{"n_layer": 8, "d_model": 448, "n_head": 7, "n_kv_head": 7, "head_dim": 64, "d_mlp": 1024, "vocab_size": 16384, "activation": "swiglu", "norm": "rmsnorm", "norm_place": "pre", "norm_eps": 1e-05, "positions": "rope", "rope_base": 10000.0, "rope_fraction": 1.0, "qk_norm": false, "attn_scale": 0.125, "bias": "none", "tie_embeddings": false, "parallel_block": false, "init": "normal", "init_std_qkv": 0.0543, "init_std_o": 0.0543, "init_std_up": 0.0543, "init_std_down": 0.0, "optimizer": "muon_variant", "lr": 0.0158, "lr_mult_qkv": 0.5, "lr_mult_down": 3.0, "beta1": 0.9, "lr_head": 0.00709, "grad_clip": 1.0, "warmup_steps": 200, "schedule": "wsd", "decay_fraction": 0.751, "decay_shape": "linear", "final_lr_fraction": 0.0, "batch_tokens": 131072, "seq_len": 512, "doc_mask": true, "z_loss": 1e-05, "train_tokens": 793300000, "steps": 6053, "dataset": "wikipedia_en"}
Each number is 50 + 10 x the weight over its row's rms, rounded and kept within 0 to 99. Layers, rows and columns count from 0. The size before them is the row's rms in percent of the matrix's.

# layer 2 MLP down, 448x1024, rms 0.16, rows 214-322, columns 704-767
098:41 43 58 54 56 46 53 36 48 61 40 73 47 49 49 55 46 45 45 35 52 64 38 39 54 46 47 49 44 49 46 31 43 39 54 40 41 51 56 53 60 36 52 45 65 37 58 35 55 32 28 30 43 45 59 75 44 57 52 31 47 54 56 37
097:50 70 46 50 53 47 57 64 48 43 45 56 51 40 47 41 37 49 58 57 47 49 69 56 43 53 34 43 42 52 52 55 34 67 56 46 40 45 47 46 61 40 54 41 48 63 39 47 56 49 51 58 52 47 38 21 41 62 52 56 63 60 58 55
097:51 68 55 49 67 41 58 40 48 54 50 56 39 51 56 42 60 38 59 44 44 47 52 39 59 42 54 41 71 58 55 55 47 61 61 56 48 61 47 48 54 36 50 50 63 51 37 41 46 43 62 43 59 50 38 29 56 43 49 60 45 52 61 34
098:56 45 48 39 44 49 52 54 62 41 26 47 69 50 38 48 47 35 37 63 45 68 48 50 48 51 76 50 62 62 55 47 54 59 62 54 56 68 49 51 58 57 50 60 52 43 39 65 55 42 31 50 40 52 44 55 42 56 43 62 55 30 52 47
098:33 56 58 60 59 40 50 53 44 59 34 37 39 46 47 52 66 60 46 50 40 49 34 19 58 47 54 64 40 72 59 46 31 56 48 57 67 51 37 60 49 40 48 40 61 61 36 47 53 54 55 54 42 31 55 41 46 43 57 47 34 37 48 42
100:44 56 62 61 41 43 65 63 49 53 54 52 36 36 44 42 58 57 57 58 37 47 41 63 42 58 76 37 50 46 27 67 49 60 46 53 42 69 34 51 51 46 54 49 55 43 39 44 62 37 60 44 60 56 46 46 44 42 58 54 53 61 28 57
098:66 56 43 62 62 61 41 51 48 40 39 50 69 56 65 38 68 55 40 62 48 44 58 44 61 53 35 42 67 38 43 57 47 47 63 54 68 61 59 51 44 47 43 53 43 40 54 54 52 32 37 44 54 59 53 54 51 39 57 62 57 34 39 43
100:50 56 51 35 38 46 40 60 61 69 49 51 51 34 60 37 63 56 45 61 60 25 66 22 54 48 57 70 63 49 44 43 54 38 39 45 53 60 53 48 58 53 37 47 40 46 30 70 53 44 41 53 54 68 38 43 64 51 74 44 66 79 57 37
104:54 59 38 39 66 67 54 41 63 44 45 36 37 45 62 57 58 53 46 38 42 48 52 46 48 56 50 57 67 40 48 60 45 47 46 37 52 62 48 46 53 42 53 59 41 34 38 48 45 50 47 50 48 58 64 53 64 52 72 47 44 50 47 49
102:37 58 37 45 44 66 52 53 62 68 63 36 40 43 58 47 50 53 54 50 44 49 67 24 50 52 37 55 51 63 32 65 41 49 38 38 55 51 63 43 53 50 55 50 58 53 63 53 67 30 42 22 47 42 59 61 53 43 53 67 44 35 48 83
100:47 59 62 46 55 35 37 49 41 56 36 64 43 56 72 52 31 64 38 51 50 51 60 30 41 57 41 39 52 39 39 45 60 42 57 60 47 55 47 52 50 56 55 61 51 59 71 38 51 40 52 42 45 35 37 30 66 49 38 49 64 52 61 49
098:56 53 37 39 37 50 61 57 43 71 36 49 50 53 57 49 55 44 40 62 48 43 44 27 73 64 60 48 35 62 60 30 64 31 54 54 63 65 55 44 56 38 42 63 40 38 53 36 55 66 59 67 49 47 51 64 56 50 57 51 56 57 57 59
101:56 29 39 40 36 47 49 65 53 55 46 62 35 40 60 38 38 54 36 55 49 42 49 61 61 55 39 49 56 59 44 60 56 49 52 65 62 44 46 39 64 53 44 60 54 59 48 48 37 60 52 43 47 45 43 52 61 52 53 45 63 42 53 56
102:49 44 51 56 60 57 44 57 47 53 50 44 54 30 53 51 55 51 39 50 41 65 38 46 27 58 62 67 38 35 46 43 50 56 63 45 43 29 59 50 58 38 39 45 43 57 49 38 31 65 46 35 53 49 43 53 44 32 52 49 49 35 54 33
097:52 53 48 46 45 44 54 65 59 48 53 56 49 53 60 44 61 48 45 47 51 46 61 50 48 57 41 39 66 45 46 41 53 52 64 62 41 42 32 47 61 63 59 47 57 47 52 55 62 38 52 49 42 47 46 67 58 50 48 43 71 42 41 28
099:70 55 62 46 40 42 46 58 31 56 54 58 51 69 54 45 59 33 55 43 56 59 52 56 51 28 41 47 38 50 44 31 65 67 64 44 60 39 43 48 56 59 41 44 57 69 46 64 49 53 58 53 40 64 66 46 42 30 53 42 50 62 50 65
096:58 62 54 69 25 61 60 50 46 60 60 71 49 42 67 53 57 44 62 46 49 55 53 53 78 53 44 45 53 51 54 47 44 53 48 53 61 36 30 46 39 41 51 38 60 45 46 35 45 66 52 52 61 43 63 54 61 63 51 56 36 60 54 58
094:49 52 54 61 33 28 57 55 58 46 52 65 67 61 52 56 51 47 52 43 43 57 60 49 43 60 44 63 55 56 54 56 47 35 60 61 44 66 50 52 61 53 64 64 55 59 68 49 52 46 73 49 54 60 59 49 37 53 58 63 36 39 52 51
097:49 50 34 42 41 39 62 55 46 42 68 49 38 52 49 55 64 37 59 42 40 61 42 43 33 40 42 54 40 52 54 52 48 42 54 43 47 57 41 56 55 57 54 37 31 59 50 31 34 37 49 56 47 38 46 47 53 63 55 42 45 56 45 58
093:75 35 44 52 63 54 73 37 38 54 41 46 33 68 47 54 56 37 35 41 52 79 54 58 48 36 44 60 55 35 58 57 35 54 27 66 41 67 50 59 33 54 50 72 38 48 60 28 56 37 55 49 39 65 49 40 53 61 60 53 64 55 43 48
098:60 55 55 59 50 59 37 57 57 45 55 58 42 48 43 49 45 51 50 43 45 33 59 40 47 68 40 42 55 42 47 68 64 54 56 57 54 42 44 44 57 76 60 44 61 68 57 50 46 55 58 43 40 57 51 56 47 34 35 44 43 27 70 34
101:52 44 48 44 34 56 66 47 46 54 52 44 39 38 23 31 45 37 61 35 46 30 44 42 51 62 59 43 50 50 60 48 42 49 43 37 51 65 57 41 56 55 69 43 58 40 32 49 51 31 39 63 44 36 68 35 45 69 58 51 51 54 57 41
097:48 60 50 51 71 45 52 46 52 27 42 54 46 45 50 41 65 43 49 56 43 49 48 52 55 46 54 56 48 66 47 30 54 45 58 47 61 55 48 47 45 51 59 42 32 27 48 50 59 37 40 36 60 52 44 59 53 50 54 44 47 66 47 42
103:72 41 58 38 35 51 49 46 58 26 42 56 43 50 56 53 44 38 46 60 45 55 59 62 60 62 63 39 48 26 39 48 39 64 64 40 55 40 37 36 54 52 54 54 30 46 38 74 59 37 62 51 50 64 44 52 41 39 53 54 37 48 37 37
102:55 46 33 48 48 46 36 70 47 37 42 41 47 42 40 58 49 33 29 49 49 64 44 38 49 56 45 50 55 63 44 52 50 49 48 42 45 39 64 29 53 45 62 44 66 55 59 54 55 66 68 47 49 47 42 67 72 46 49 57 65 50 57 45
097:50 31 47 63 69 42 54 30 56 47 50 41 58 52 50 56 62 48 63 55 39 47 40 43 40 50 65 61 43 42 47 54 42 61 61 50 51 67 59 53 49 41 64 55 32 48 42 57 42 47 52 49 50 43 35 51 61 59 37 41 50 57 55 53
101:54 50 50 48 55 54 40 65 53 43 64 73 33 46 48 56 58 28 53 45 54 35 28 45 58 42 45 45 53 41 57 46 34 51 44 52 43 58 47 52 58 48 35 56 43 38 59 67 62 46 38 39 67 50 50 42 37 51 69 48 39 59 64 67
098:60 66 52 54 26 48 42 41 26 44 63 54 60 54 63 68 54 55 49 50 28 60 42 45 48 58 45 63 53 49 40 53 53 48 48 66 61 51 59 52 56 43 55 53 56 49 57 50 35 55 55 52 54 42 47 47 26 48 36 37 60 36 53 42
099:51 43 50 52 48 55 60 38 53 45 62 53 34 48 53 54 34 39 31 54 55 58 48 55 39 61 52 31 57 38 48 40 61 54 61 48 50 33 46 55 55 54 53 49 60 49 51 57 38 44 48 51 50 38 48 56 39 59 49 46 62 56 42 45
098:44 40 52 41 74 38 53 65 38 55 75 42 47 44 52 42 49 50 41 46 67 24 52 56 37 45 57 42 48 50 63 66 48 54 49 48 46 41 42 62 43 43 55 42 68 55 51 29 59 47 53 42 59 57 43 40 39 55 41 46 61 44 52 46
098:63 41 48 44 33 28 60 52 55 63 49 52 36 52 54 70 47 70 38 46 55 56 52 37 43 49 39 65 45 40 71 54 42 47 41 41 45 73 35 40 65 46 46 44 44 41 50 51 59 37 27 39 50 51 50 47 58 48 36 55 58 62 43 53
098:60 51 54 54 54 72 33 64 53 59 43 47 56 43 52 48 51 51 42 55 59 37 55 45 48 59 51 67 47 66 36 50 71 45 33 38 64 55 69 47 34 77 44 47 47 45 48 45 37 57 31 58 52 75 51 58 53 50 42 54 64 47 33 60
098:28 55 53 45 58 59 54 51 26 51 40 66 58 43 31 51 54 46 43 36 52 46 52 38 64 43 44 49 64 31 63 34 77 39 38 45 47 58 62 52 63 55 57 35 41 53 37 53 35 52 70 45 51 42 61 47 39 60 27 59 67 68 57 52
098:39 64 52 50 47 42 59 67 31 43 34 54 51 52 52 45 45 53 46 46 50 44 34 34 59 55 36 27 43 51 29 56 45 50 57 42 43 43 53 34 62 50 63 54 46 54 42 70 54 44 46 43 43 48 46 50 37 54 35 28 51 33 31 37
099:44 58 44 56 42 47 37 41 58 49 52 48 53 44 64 56 77 38 46 54 57 74 48 55 49 42 51 63 58 62 52 64 50 51 72 43 49 39 59 50 55 42 52 40 61 45 55 57 45 55 56 52 52 28 34 49 61 49 70 53 55 37 51 59
099:44 39 46 34 40 55 66 48 47 35 51 54 42 50 63 49 60 42 43 50 44 70 53 55 65 51 58 47 63 31 49 48 52 30 58 49 64 65 37 38 40 49 48 44 42 66 43 39 49 71 47 46 59 66 60 45 40 55 51 64 49 48 33 60
101:50 53 50 44 53 54 59 57 42 53 53 44 48 45 48 39 47 44 56 57 49 34 47 58 35 73 45 49 56 30 54 38 27 46 34 51 51 57 50 62 59 41 42 41 36 46 51 58 59 44 54 58 49 52 59 50 62 40 55 62 64 67 43 41
096:60 56 46 47 54 49 58 41 53 37 32 61 39 42 41 56 58 64 68 39 57 44 42 66 42 54 63 55 62 46 57 52 44 58 60 40 53 49 60 47 44 61 56 44 40 49 51 50 46 35 48 34 47 54 55 41 32 72 49 58 57 54 34 17
099:38 60 49 35 61 61 58 57 54 57 57 65 67 46 38 39 42 21 36 60 45 50 42 48 58 54 42 63 48 52 48 65 50 46 48 59 55 64 27 32 48 70 46 51 40 50 66 35 52 40 56 32 50 60 57 55 46 46 52 41 51 58 53 55
098:48 48 51 48 40 46 40 39 60 44 74 39 55 51 50 65 57 70 30 54 47 40 54 67 49 53 36 51 44 50 22 55 49 48 31 51 48 48 47 56 54 49 61 57 35 43 54 40 41 51 61 47 55 45 54 53 55 51 43 46 55 49 39 50
100:39 51 46 51 44 39 57 41 43 32 57 55 50 71 50 49 55 45 53 52 45 50 61 43 55 48 65 52 50 56 55 40 51 45 28 46 60 60 62 47 47 44 67 55 53 42 58 59 51 61 69 66 36 59 63 52 60 62 52 53 60 52 55 40
100:37 57 39 54 41 30 54 67 46 61 41 62 41 51 34 48 44 47 52 43 46 44 63 45 55 31 37 51 65 64 46 51 48 45 58 40 62 43 51 33 32 47 64 37 52 62 59 32 58 60 65 56 45 52 64 44 52 48 46 61 43 52 63 60
097:61 31 58 55 69 39 44 57 62 46 51 58 56 45 46 46 72 52 38 51 39 55 61 61 55 40 59 42 56 48 59 63 47 49 58 50 44 63 55 31 38 49 33 44 30 51 56 54 59 41 54 55 60 41 44 34 54 42 48 51 42 48 38 40
104:53 61 46 68 64 39 62 59 39 52 58 43 39 66 64 58 60 62 47 33 38 56 57 41 54 38 36 24 38 36 59 55 51 56 59 63 75 34 34 63 65 65 38 38 44 60 45 55 45 59 53 53 52 46 44 62 58 55 46 37 43 65 44 54
100:44 40 46 54 53 49 53 39 45 18 38 49 39 46 57 55 46 33 56 59 46 64 58 48 52 39 80 49 43 21 48 47 36 30 48 63 48 72 36 43 47 58 32 41 55 46 36 44 43 51 40 43 41 58 48 57 54 58 44 57 58 32 59 54
099:52 51 59 38 30 38 70 55 39 57 59 26 63 51 43 44 53 49 49 35 58 36 53 72 57 67 68 54 31 43 63 51 55 50 37 46 51 31 63 69 58 49 54 42 58 54 53 46 47 34 60 52 30 51 36 33 57 44 52 57 46 35 55 64
095:50 47 73 44 69 51 61 41 49 49 59 23 45 48 37 46 58 50 44 33 41 57 41 27 56 51 36 53 53 36 37 60 40 39 54 56 47 53 59 56 66 55 51 61 51 55 55 39 38 41 52 49 55 56 51 30 44 51 54 42 37 48 51 56
099:48 40 55 49 52 52 39 45 53 43 45 64 48 61 44 54 40 46 43 62 60 60 61 35 44 34 70 57 46 51 47 45 50 57 67 39 38 49 55 56 50 52 61 43 56 49 61 51 55 41 47 54 58 45 23 55 29 50 45 58 47 34 58 53
098:64 39 36 68 34 69 34 51 56 56 60 44 48 56 54 53 69 51 58 47 64 43 47 47 52 66 39 34 44 53 34 31 83 52 44 51 42 44 50 51 62 46 57 54 35 36 49 42 47 65 49 60 53 43 52 49 58 57 56 42 47 44 32 34
098:63 54 51 51 53 55 48 51 52 45 60 41 38 42 45 44 54 55 50 51 39 50 57 42 47 53 56 52 53 46 50 59 43 50 24 50 72 61 43 46 43 49 40 63 41 39 52 37 48 61 56 49 45 66 49 41 57 58 47 48 51 56 51 51
104:48 51 38 53 51 36 56 42 36 49 66 58 47 47 50 39 56 57 65 85 46 63 34 48 47 50 51 42 65 59 33 65 48 54 60 33 55 54 36 78 50 46 56 53 41 58 63 42 50 63 26 57 49 49 50 53 52 52 47 66 46 66 47 42
098:51 49 57 39 54 55 66 43 35 58 46 55 50 46 56 50 55 48 56 24 62 62 31 53 38 56 48 55 47 39 47 49 53 49 44 58 37 42 40 52 30 41 36 75 53 38 67 55 54 32 55 59 55 29 64 43 43 58 52 64 38 58 40 37
100:56 49 35 48 49 46 48 62 37 47 57 61 63 57 50 49 38 38 55 45 59 36 57 54 54 35 47 51 34 42 38 57 48 48 47 41 61 53 52 65 65 46 53 56 47 62 59 57 30 45 60 56 27 45 52 30 35 38 43 57 53 60 47 43
095:59 49 53 44 32 50 61 37 55 51 37 42 43 34 67 47 47 54 56 62 35 51 47 57 51 48 59 46 49 54 67 65 40 52 64 43 49 45 52 43 57 56 60 42 45 51 56 46 53 67 36 42 49 51 66 54 45 50 50 43 51 44 33 55
098:55 52 43 42 47 45 29 37 54 50 45 38 49 47 43 49 46 35 48 56 37 37 52 40 57 49 39 64 45 46 48 48 72 29 67 58 52 67 57 51 21 39 47 54 61 41 46 59 48 53 49 55 56 50 48 62 64 55 46 61 44 38 46 50
094:66 32 42 42 64 66 41 33 49 45 59 36 45 47 44 61 30 36 48 60 63 69 43 61 49 35 52 53 41 49 56 64 49 47 54 62 45 57 54 57 69 49 54 62 50 44 44 56 64 55 53 50 62 51 58 60 55 45 59 54 56 38 57 41
099:52 57 60 46 51 48 48 39 45 55 57 49 32 51 44 47 57 50 41 45 48 63 46 43 56 58 31 43 61 54 56 53 56 45 30 60 41 44 45 62 34 51 48 59 42 49 56 45 39 61 62 40 50 32 40 60 50 50 48 73 66 48 43 56
098:35 35 45 51 45 42 50 39 48 40 60 49 56 46 47 47 57 46 52 32 45 53 47 39 46 40 62 49 36 57 49 51 61 53 42 67 44 38 60 45 42 31 46 62 46 51 60 62 47 57 64 49 43 33 45 45 42 61 55 40 36 44 54 44
101:58 59 49 40 55 39 67 51 58 45 41 45 47 41 52 55 55 56 47 46 56 55 47 42 39 57 52 60 50 58 54 73 40 64 30 39 57 54 35 59 51 37 66 33 64 48 36 46 56 54 67 40 47 43 31 49 55 44 49 48 59 65 34 77
099:60 54 55 47 65 46 58 67 46 48 45 55 30 40 62 39 54 47 39 46 42 52 41 46 51 57 48 54 40 66 32 58 41 46 61 49 37 51 45 30 46 39 42 50 34 59 57 42 43 42 64 59 65 34 48 48 73 42 52 45 51 47 50 60
100:50 53 48 51 46 62 64 38 52 58 44 44 61 52 56 47 64 61 30 39 53 53 52 38 43 49 48 62 39 53 38 43 53 44 61 52 34 31 39 49 38 39 41 50 46 47 61 55 58 75 44 41 47 66 64 55 63 49 49 50 34 45 60 50
101:56 42 38 55 57 58 41 48 58 43 64 43 49 40 52 28 44 71 62 44 46 54 45 40 58 53 67 53 74 55 55 45 37 49 54 57 47 66 27 50 43 45 54 47 54 44 75 48 38 59 50 66 62 47 47 65 47 50 59 34 45 70 58 43
096:39 41 48 57 62 54 51 47 46 60 31 34 37 39 41 57 53 68 51 60 38 49 48 59 51 49 41 45 57 56 59 58 58 64 45 69 55 66 45 64 52 53 52 36 40 67 48 43 43 46 41 35 44 59 50 50 70 40 43 64 31 60 73 44
097:54 56 24 48 44 27 61 55 53 52 42 58 38 48 55 36 62 49 47 47 41 55 33 39 64 42 60 33 33 47 59 33 62 49 72 65 57 38 61 46 38 57 43 48 51 42 55 49 42 50 64 61 41 65 42 62 58 49 48 32 49 53 44 51
138:44 49 51 46 60 52 43 55 45 58 46 47 37 59 38 43 58 45 61 47 36 45 56 51 40 61 54 62 52 24 43 47 56 49 55 71 43 42 35 71 67 42 49 56 58 54 57 32 50 33 41 52 71 53 43 51 45 56 59 59 52 39 32 47
104:46 53 30 51 40 39 60 57 49 64 47 67 46 32 42 48 54 62 43 39 57 49 60 41 59 40 52 71 46 66 53 57 64 46 42 54 49 54 47 54 46 63 43 46 45 60 54 62 52 50 38 44 49 56 56 45 59 37 54 61 54 68 31 39
100:47 47 32 47 46 55 63 70 40 57 57 57 36 51 63 38 59 60 55 47 56 56 58 32 64 62 48 55 66 47 47 56 43 59 34 34 63 48 55 47 62 43 45 55 49 48 54 39 57 55 48 65 61 65 63 42 47 36 42 58 49 40 42 38
101:54 53 47 50 67 53 54 64 48 59 45 63 49 56 55 49 44 47 31 56 43 63 53 49 75 34 39 38 56 43 63 54 58 82 54 50 49 37 44 59 38 39 49 68 61 41 54 59 48 69 57 66 35 60 55 51 58 53 51 66 51 57 40 32
100:55 62 65 60 65 52 48 47 57 42 39 44 42 38 48 43 50 48 65 47 59 43 47 75 61 42 61 32 46 69 59 54 45 30 74 66 45 73 43 36 56 53 65 40 50 44 48 58 37 52 49 47 46 49 52 56 39 41 65 45 76 47 30 39
098:45 54 53 34 49 61 51 61 53 42 62 53 64 53 60 63 41 51 52 44 50 50 65 69 58 36 46 42 40 41 43 47 43 47 45 43 34 61 47 55 28 61 40 38 50 47 60 47 51 54 62 53 52 55 62 59 30 49 63 52 44 74 41 70
098:36 68 45 64 45 48 37 43 57 58 49 32 33 54 57 50 53 55 51 72 43 31 61 55 37 55 49 49 69 53 74 56 51 68 63 54 57 40 55 48 66 48 38 61 53 52 63 33 43 54 58 47 48 50 40 57 54 42 53 39 42 45 45 36
099:51 69 40 81 58 65 37 80 46 45 57 47 58 67 64 37 59 60 54 48 63 41 54 63 46 39 62 50 52 55 51 53 34 33 64 52 22 44 56 50 41 47 48 37 44 45 42 56 50 58 56 55 51 42 59 47 59 39 57 48 42 41 52 28
105:66 39 46 68 60 41 67 36 45 59 40 50 50 45 64 61 39 39 50 63 44 62 60 64 38 42 42 42 54 80 57 58 48 51 42 51 36 50 47 45 51 80 53 68 59 45 65 54 59 41 44 61 59 59 55 68 43 41 44 65 38 55 42 48
099:38 54 50 62 39 68 48 59 62 57 18 54 36 61 54 47 43 43 53 43 54 50 53 46 52 71 44 48 41 57 40 68 41 43 53 46 50 40 55 62 57 55 48 62 56 48 47 73 70 29 50 56 61 60 56 60 51 47 58 67 52 44 41 77
098:46 64 45 41 43 52 64 50 50 63 68 15 59 50 39 36 79 34 26 46 35 64 46 53 47 67 58 41 42 60 69 60 43 55 64 50 47 62 40 53 49 43 42 28 44 59 49 35 46 54 40 53 48 40 56 49 41 57 58 62 38 66 64 38
098:52 52 51 45 53 52 66 44 52 61 61 30 62 75 42 45 33 60 60 56 73 53 57 57 41 66 62 43 55 41 55 46 56 52 54 50 69 32 58 50 48 54 57 50 44 55 48 48 43 43 49 48 52 39 52 68 63 40 54 67 34 39 43 56
105:46 47 46 49 52 52 50 45 49 39 34 54 66 46 48 79 30 38 66 41 60 42 51 52 32 63 45 46 36 62 51 47 45 54 64 42 53 70 37 33 57 40 54 50 45 55 64 67 46 57 46 50 59 46 44 53 52 63 55 46 50 41 64 44
098:57 43 37 45 57 44 63 46 50 43 45 39 42 51 49 26 71 42 40 63 38 46 53 60 36 43 35 53 47 43 70 42 50 52 51 39 53 59 47 50 46 58 52 44 48 63 62 44 57 38 38 57 49 39 52 54 53 40 56 31 53 48 45 54
102:58 51 60 59 48 53 60 57 62 38 50 55 46 53 66 40 62 61 47 48 58 50 56 30 29 33 35 30 58 39 41 46 68 55 57 68 50 52 44 46 61 39 46 57 54 59 56 67 30 58 55 56 44 42 45 62 46 32 54 61 57 41 47 50
096:60 51 36 59 61 64 48 53 51 19 67 53 61 43 39 49 50 60 44 50 73 37 33 61 36 55 25 52 70 47 56 45 41 29 28 46 42 31 49 61 48 48 29 59 51 44 45 49 54 34 42 46 63 49 42 60 49 55 46 54 28 37 50 58
098:43 44 50 50 35 45 45 53 54 67 52 47 57 66 49 60 46 47 61 55 57 29 49 39 49 47 68 60 45 52 51 35 23 64 41 58 59 56 24 49 38 48 59 41 66 46 47 60 35 69 47 43 31 58 51 43 55 45 37 55 46 60 56 53
102:53 58 64 49 50 61 57 51 58 29 50 45 43 43 48 48 54 50 50 28 28 56 33 76 44 56 55 58 56 45 48 56 34 47 33 42 54 53 51 45 43 43 49 48 44 53 51 50 56 42 39 52 44 50 42 50 56 52 40 45 38 54 45 52
091:52 53 64 45 57 47 42 39 33 62 53 43 36 59 49 60 50 64 53 68 40 56 54 31 37 63 47 33 60 52 52 59 31 42 25 32 54 45 47 57 54 51 26 62 42 39 29 67 61 52 42 43 47 62 57 56 47 49 37 48 41 41 49 59
097:56 63 49 36 55 50 42 45 37 47 58 56 62 57 33 46 46 53 50 53 61 60 51 63 60 56 37 65 46 47 38 41 54 48 68 58 73 56 56 69 51 52 54 38 49 67 54 64 37 43 53 46 41 56 59 40 64 61 55 45 39 59 49 56
105:56 43 35 47 41 46 51 53 52 45 27 65 44 31 34 42 62 40 35 55 57 47 53 46 46 55 28 55 53 56 67 50 46 61 45 58 47 49 47 48 58 58 48 61 57 53 42 64 47 47 70 38 61 54 74 48 38 63 62 55 59 58 44 39
098:60 55 59 50 47 52 40 46 40 44 52 71 47 33 34 54 37 33 39 66 52 64 42 73 46 64 65 63 55 52 42 48 60 48 29 55 58 49 47 55 69 50 50 47 66 68 58 45 50 56 49 53 40 56 41 52 44 39 29 48 37 46 62 40
100:40 57 64 53 63 66 40 59 40 48 49 65 45 38 56 44 50 55 47 45 41 54 66 64 46 63 24 43 42 58 39 42 50 49 58 61 49 53 48 42 41 54 51 45 47 48 65 58 40 55 57 59 62 58 43 61 56 39 63 56 51 64 42 46
099:63 50 38 31 43 44 73 43 47 40 56 41 40 35 38 50 36 50 61 42 41 59 53 38 51 64 75 46 48 42 29 46 44 36 70 50 42 48 37 35 61 47 35 41 52 30 45 50 47 51 57 35 43 59 55 60 38 40 33 60 38 60 71 64
098:53 62 62 51 49 50 46 75 44 49 70 55 57 46 49 52 51 46 46 38 54 34 60 49 50 68 51 45 48 55 45 46 53 53 50 50 55 41 45 40 50 35 48 45 48 51 49 49 59 59 28 53 43 61 47 52 51 58 47 49 57 53 68 35
094:54 53 48 52 50 63 30 45 54 38 59 46 51 54 58 64 67 60 55 45 40 60 59 65 62 39 50 57 46 58 62 68 53 40 57 44 41 42 48 44 57 52 64 53 44 31 47 56 58 49 54 43 48 57 56 39 45 42 44 43 54 62 62 43
094:79 48 32 53 41 41 47 55 48 54 56 39 64 59 52 50 40 49 69 66 56 54 55 64 56 78 60 40 45 47 65 58 51 44 61 44 54 31 43 63 45 49 56 27 51 46 55 45 35 39 71 41 48 30 48 50 50 69 65 44 40 58 55 47
103:51 48 43 52 52 51 50 52 42 66 28 57 52 37 60 47 51 48 46 36 45 38 56 47 44 52 64 58 48 70 66 35 42 56 53 40 60 29 66 44 75 49 49 58 68 47 53 29 71 48 55 54 39 52 39 55 46 56 46 50 61 59 56 51
097:55 49 59 52 56 47 38 52 56 50 40 57 54 48 49 46 54 40 65 62 52 45 60 47 48 51 43 58 38 47 52 53 43 49 56 43 48 34 57 55 46 55 65 45 54 55 38 42 39 56 52 70 44 59 25 42 54 54 51 49 59 52 46 36
103:59 78 65 45 52 58 59 51 70 52 48 35 42 49 34 49 41 34 52 54 37 49 22 62 46 54 45 55 32 45 44 33 57 45 36 54 45 71 49 33 53 42 63 42 37 62 38 40 38 41 40 47 56 59 49 48 46 50 47 51 43 55 22 65
094:46 38 32 46 52 39 55 49 34 48 53 55 40 45 49 54 43 58 33 45 59 45 58 44 44 37 44 38 59 30 55 68 44 54 61 66 52 61 33 65 21 37 47 57 56 73 54 43 47 50 35 50 49 38 56 45 44 55 57 69 52 60 68 66
101:55 51 70 38 50 47 31 52 58 52 46 56 67 53 56 64 47 56 52 59 46 53 54 67 45 50 56 34 61 47 51 48 70 56 47 58 50 43 55 70 44 59 54 38 55 46 52 45 42 45 47 44 61 55 59 41 40 51 44 48 53 63 44 50
095:49 46 45 43 46 48 52 72 53 46 68 47 70 37 38 51 33 47 46 46 51 59 51 61 42 59 54 60 50 63 46 41 63 59 58 44 55 55 52 38 39 46 53 50 59 63 65 44 55 26 37 55 38 44 37 49 53 38 47 50 41 51 58 48
099:55 26 47 41 42 50 51 38 51 44 46 36 46 56 53 49 55 48 46 66 53 58 56 52 58 47 59 52 58 48 66 51 64 46 58 56 43 49 34 57 43 69 40 62 69 40 58 57 50 55 44 56 56 44 67 51 45 39 51 74 42 60 50 57
098:79 48 49 50 39 48 50 53 37 44 74 65 49 52 40 58 45 49 55 56 54 59 54 60 70 36 57 39 49 68 38 54 53 37 63 56 32 40 50 47 44 62 32 55 49 62 66 43 64 51 52 52 44 61 55 53 44 56 57 59 40 41 52 42
104:33 66 46 66 51 50 36 78 52 52 34 65 66 45 55 64 57 50 58 44 40 58 58 67 35 43 40 46 43 57 50 42 33 47 63 47 63 58 38 56 51 40 42 41 44 23 36 51 74 65 33 60 44 40 52 47 51 69 55 49 71 51 71 44
099:68 35 53 58 56 45 42 49 22 49 49 48 41 59 56 58 54 29 81 65 49 55 61 56 74 53 51 56 55 50 54 61 59 39 52 37 42 40 40 52 69 57 44 25 66 44 38 55 56 54 57 60 57 39 54 44 42 51 44 40 62 54 49 39
101:41 55 41 47 74 56 47 62 64 36 37 60 37 47 63 55 60 36 43 44 54 44 49 66 45 48 57 53 47 51 41 56 46 58 78 36 54 48 37 40 59 45 54 49 38 51 46 48 44 56 59 57 61 35 62 55 33 54 51 31 55 53 52 44
099:41 43 46 67 47 46 50 51 51 56 55 60 51 56 44 58 28 55 51 62 53 58 40 30 47 42 48 63 56 56 58 47 66 61 53 75 44 41 47 48 63 51 45 45 37 61 52 60 53 49 49 37 45 20 53 59 59 56 49 59 50 46 63 47
095:53 54 49 64 61 37 58 45 53 67 47 59 27 64 38 65 49 50 57 58 60 43 37 57 57 72 53 48 48 48 32 50 58 50 57 48 41 41 37 56 50 56 50 52 51 26 47 57 65 47 39 58 62 50 66 36 46 58 35 42 48 50 59 53
101:52 67 70 45 56 63 46 56 47 60 51 31 50 41 43 55 56 44 44 55 60 57 55 49 53 40 69 70 68 45 55 52 60 67 58 37 67 49 57 56 49 57 53 32 53 56 51 51 50 50 66 56 64 53 57 43 71 49 60 57 46 59 53 49
101:51 58 47 69 20 44 56 49 46 31 62 50 33 51 63 57 34 59 48 38 53 32 50 58 51 58 38 46 43 37 54 50 39 40 45 43 43 48 51 53 55 55 58 56 44 52 56 41 48 48 33 44 57 55 33 60 49 36 57 39 34 43 62 47
106:47 57 45 66 29 45 54 42 41 48 60 49 56 49 63 55 53 51 40 67 58 54 45 59 57 57 64 43 50 54 43 31 43 56 59 39 61 64 47 52 58 58 66 52 59 40 49 48 71 53 44 38 64 77 59 58 60 69 38 44 83 61 57 53
094:35 56 37 47 45 51 58 54 45 51 55 47 57 56 61 43 50 43 46 46 48 62 61 59 49 37 31 43 48 63 53 28 43 37 63 63 51 31 35 42 68 62 53 64 31 55 61 47 66 44 68 49 45 61 52 61 41 44 45 50 61 51 41 51
098:49 61 48 38 54 33 57 45 46 31 52 47 50 66 41 53 37 39 71 52 49 37 58 43 50 55 46 54 52 53 50 46 55 24 57 53 32 45 46 32 41 67 60 68 47 63 55 49 36 44 68 42 40 52 53 50 27 55 49 62 35 60 49 40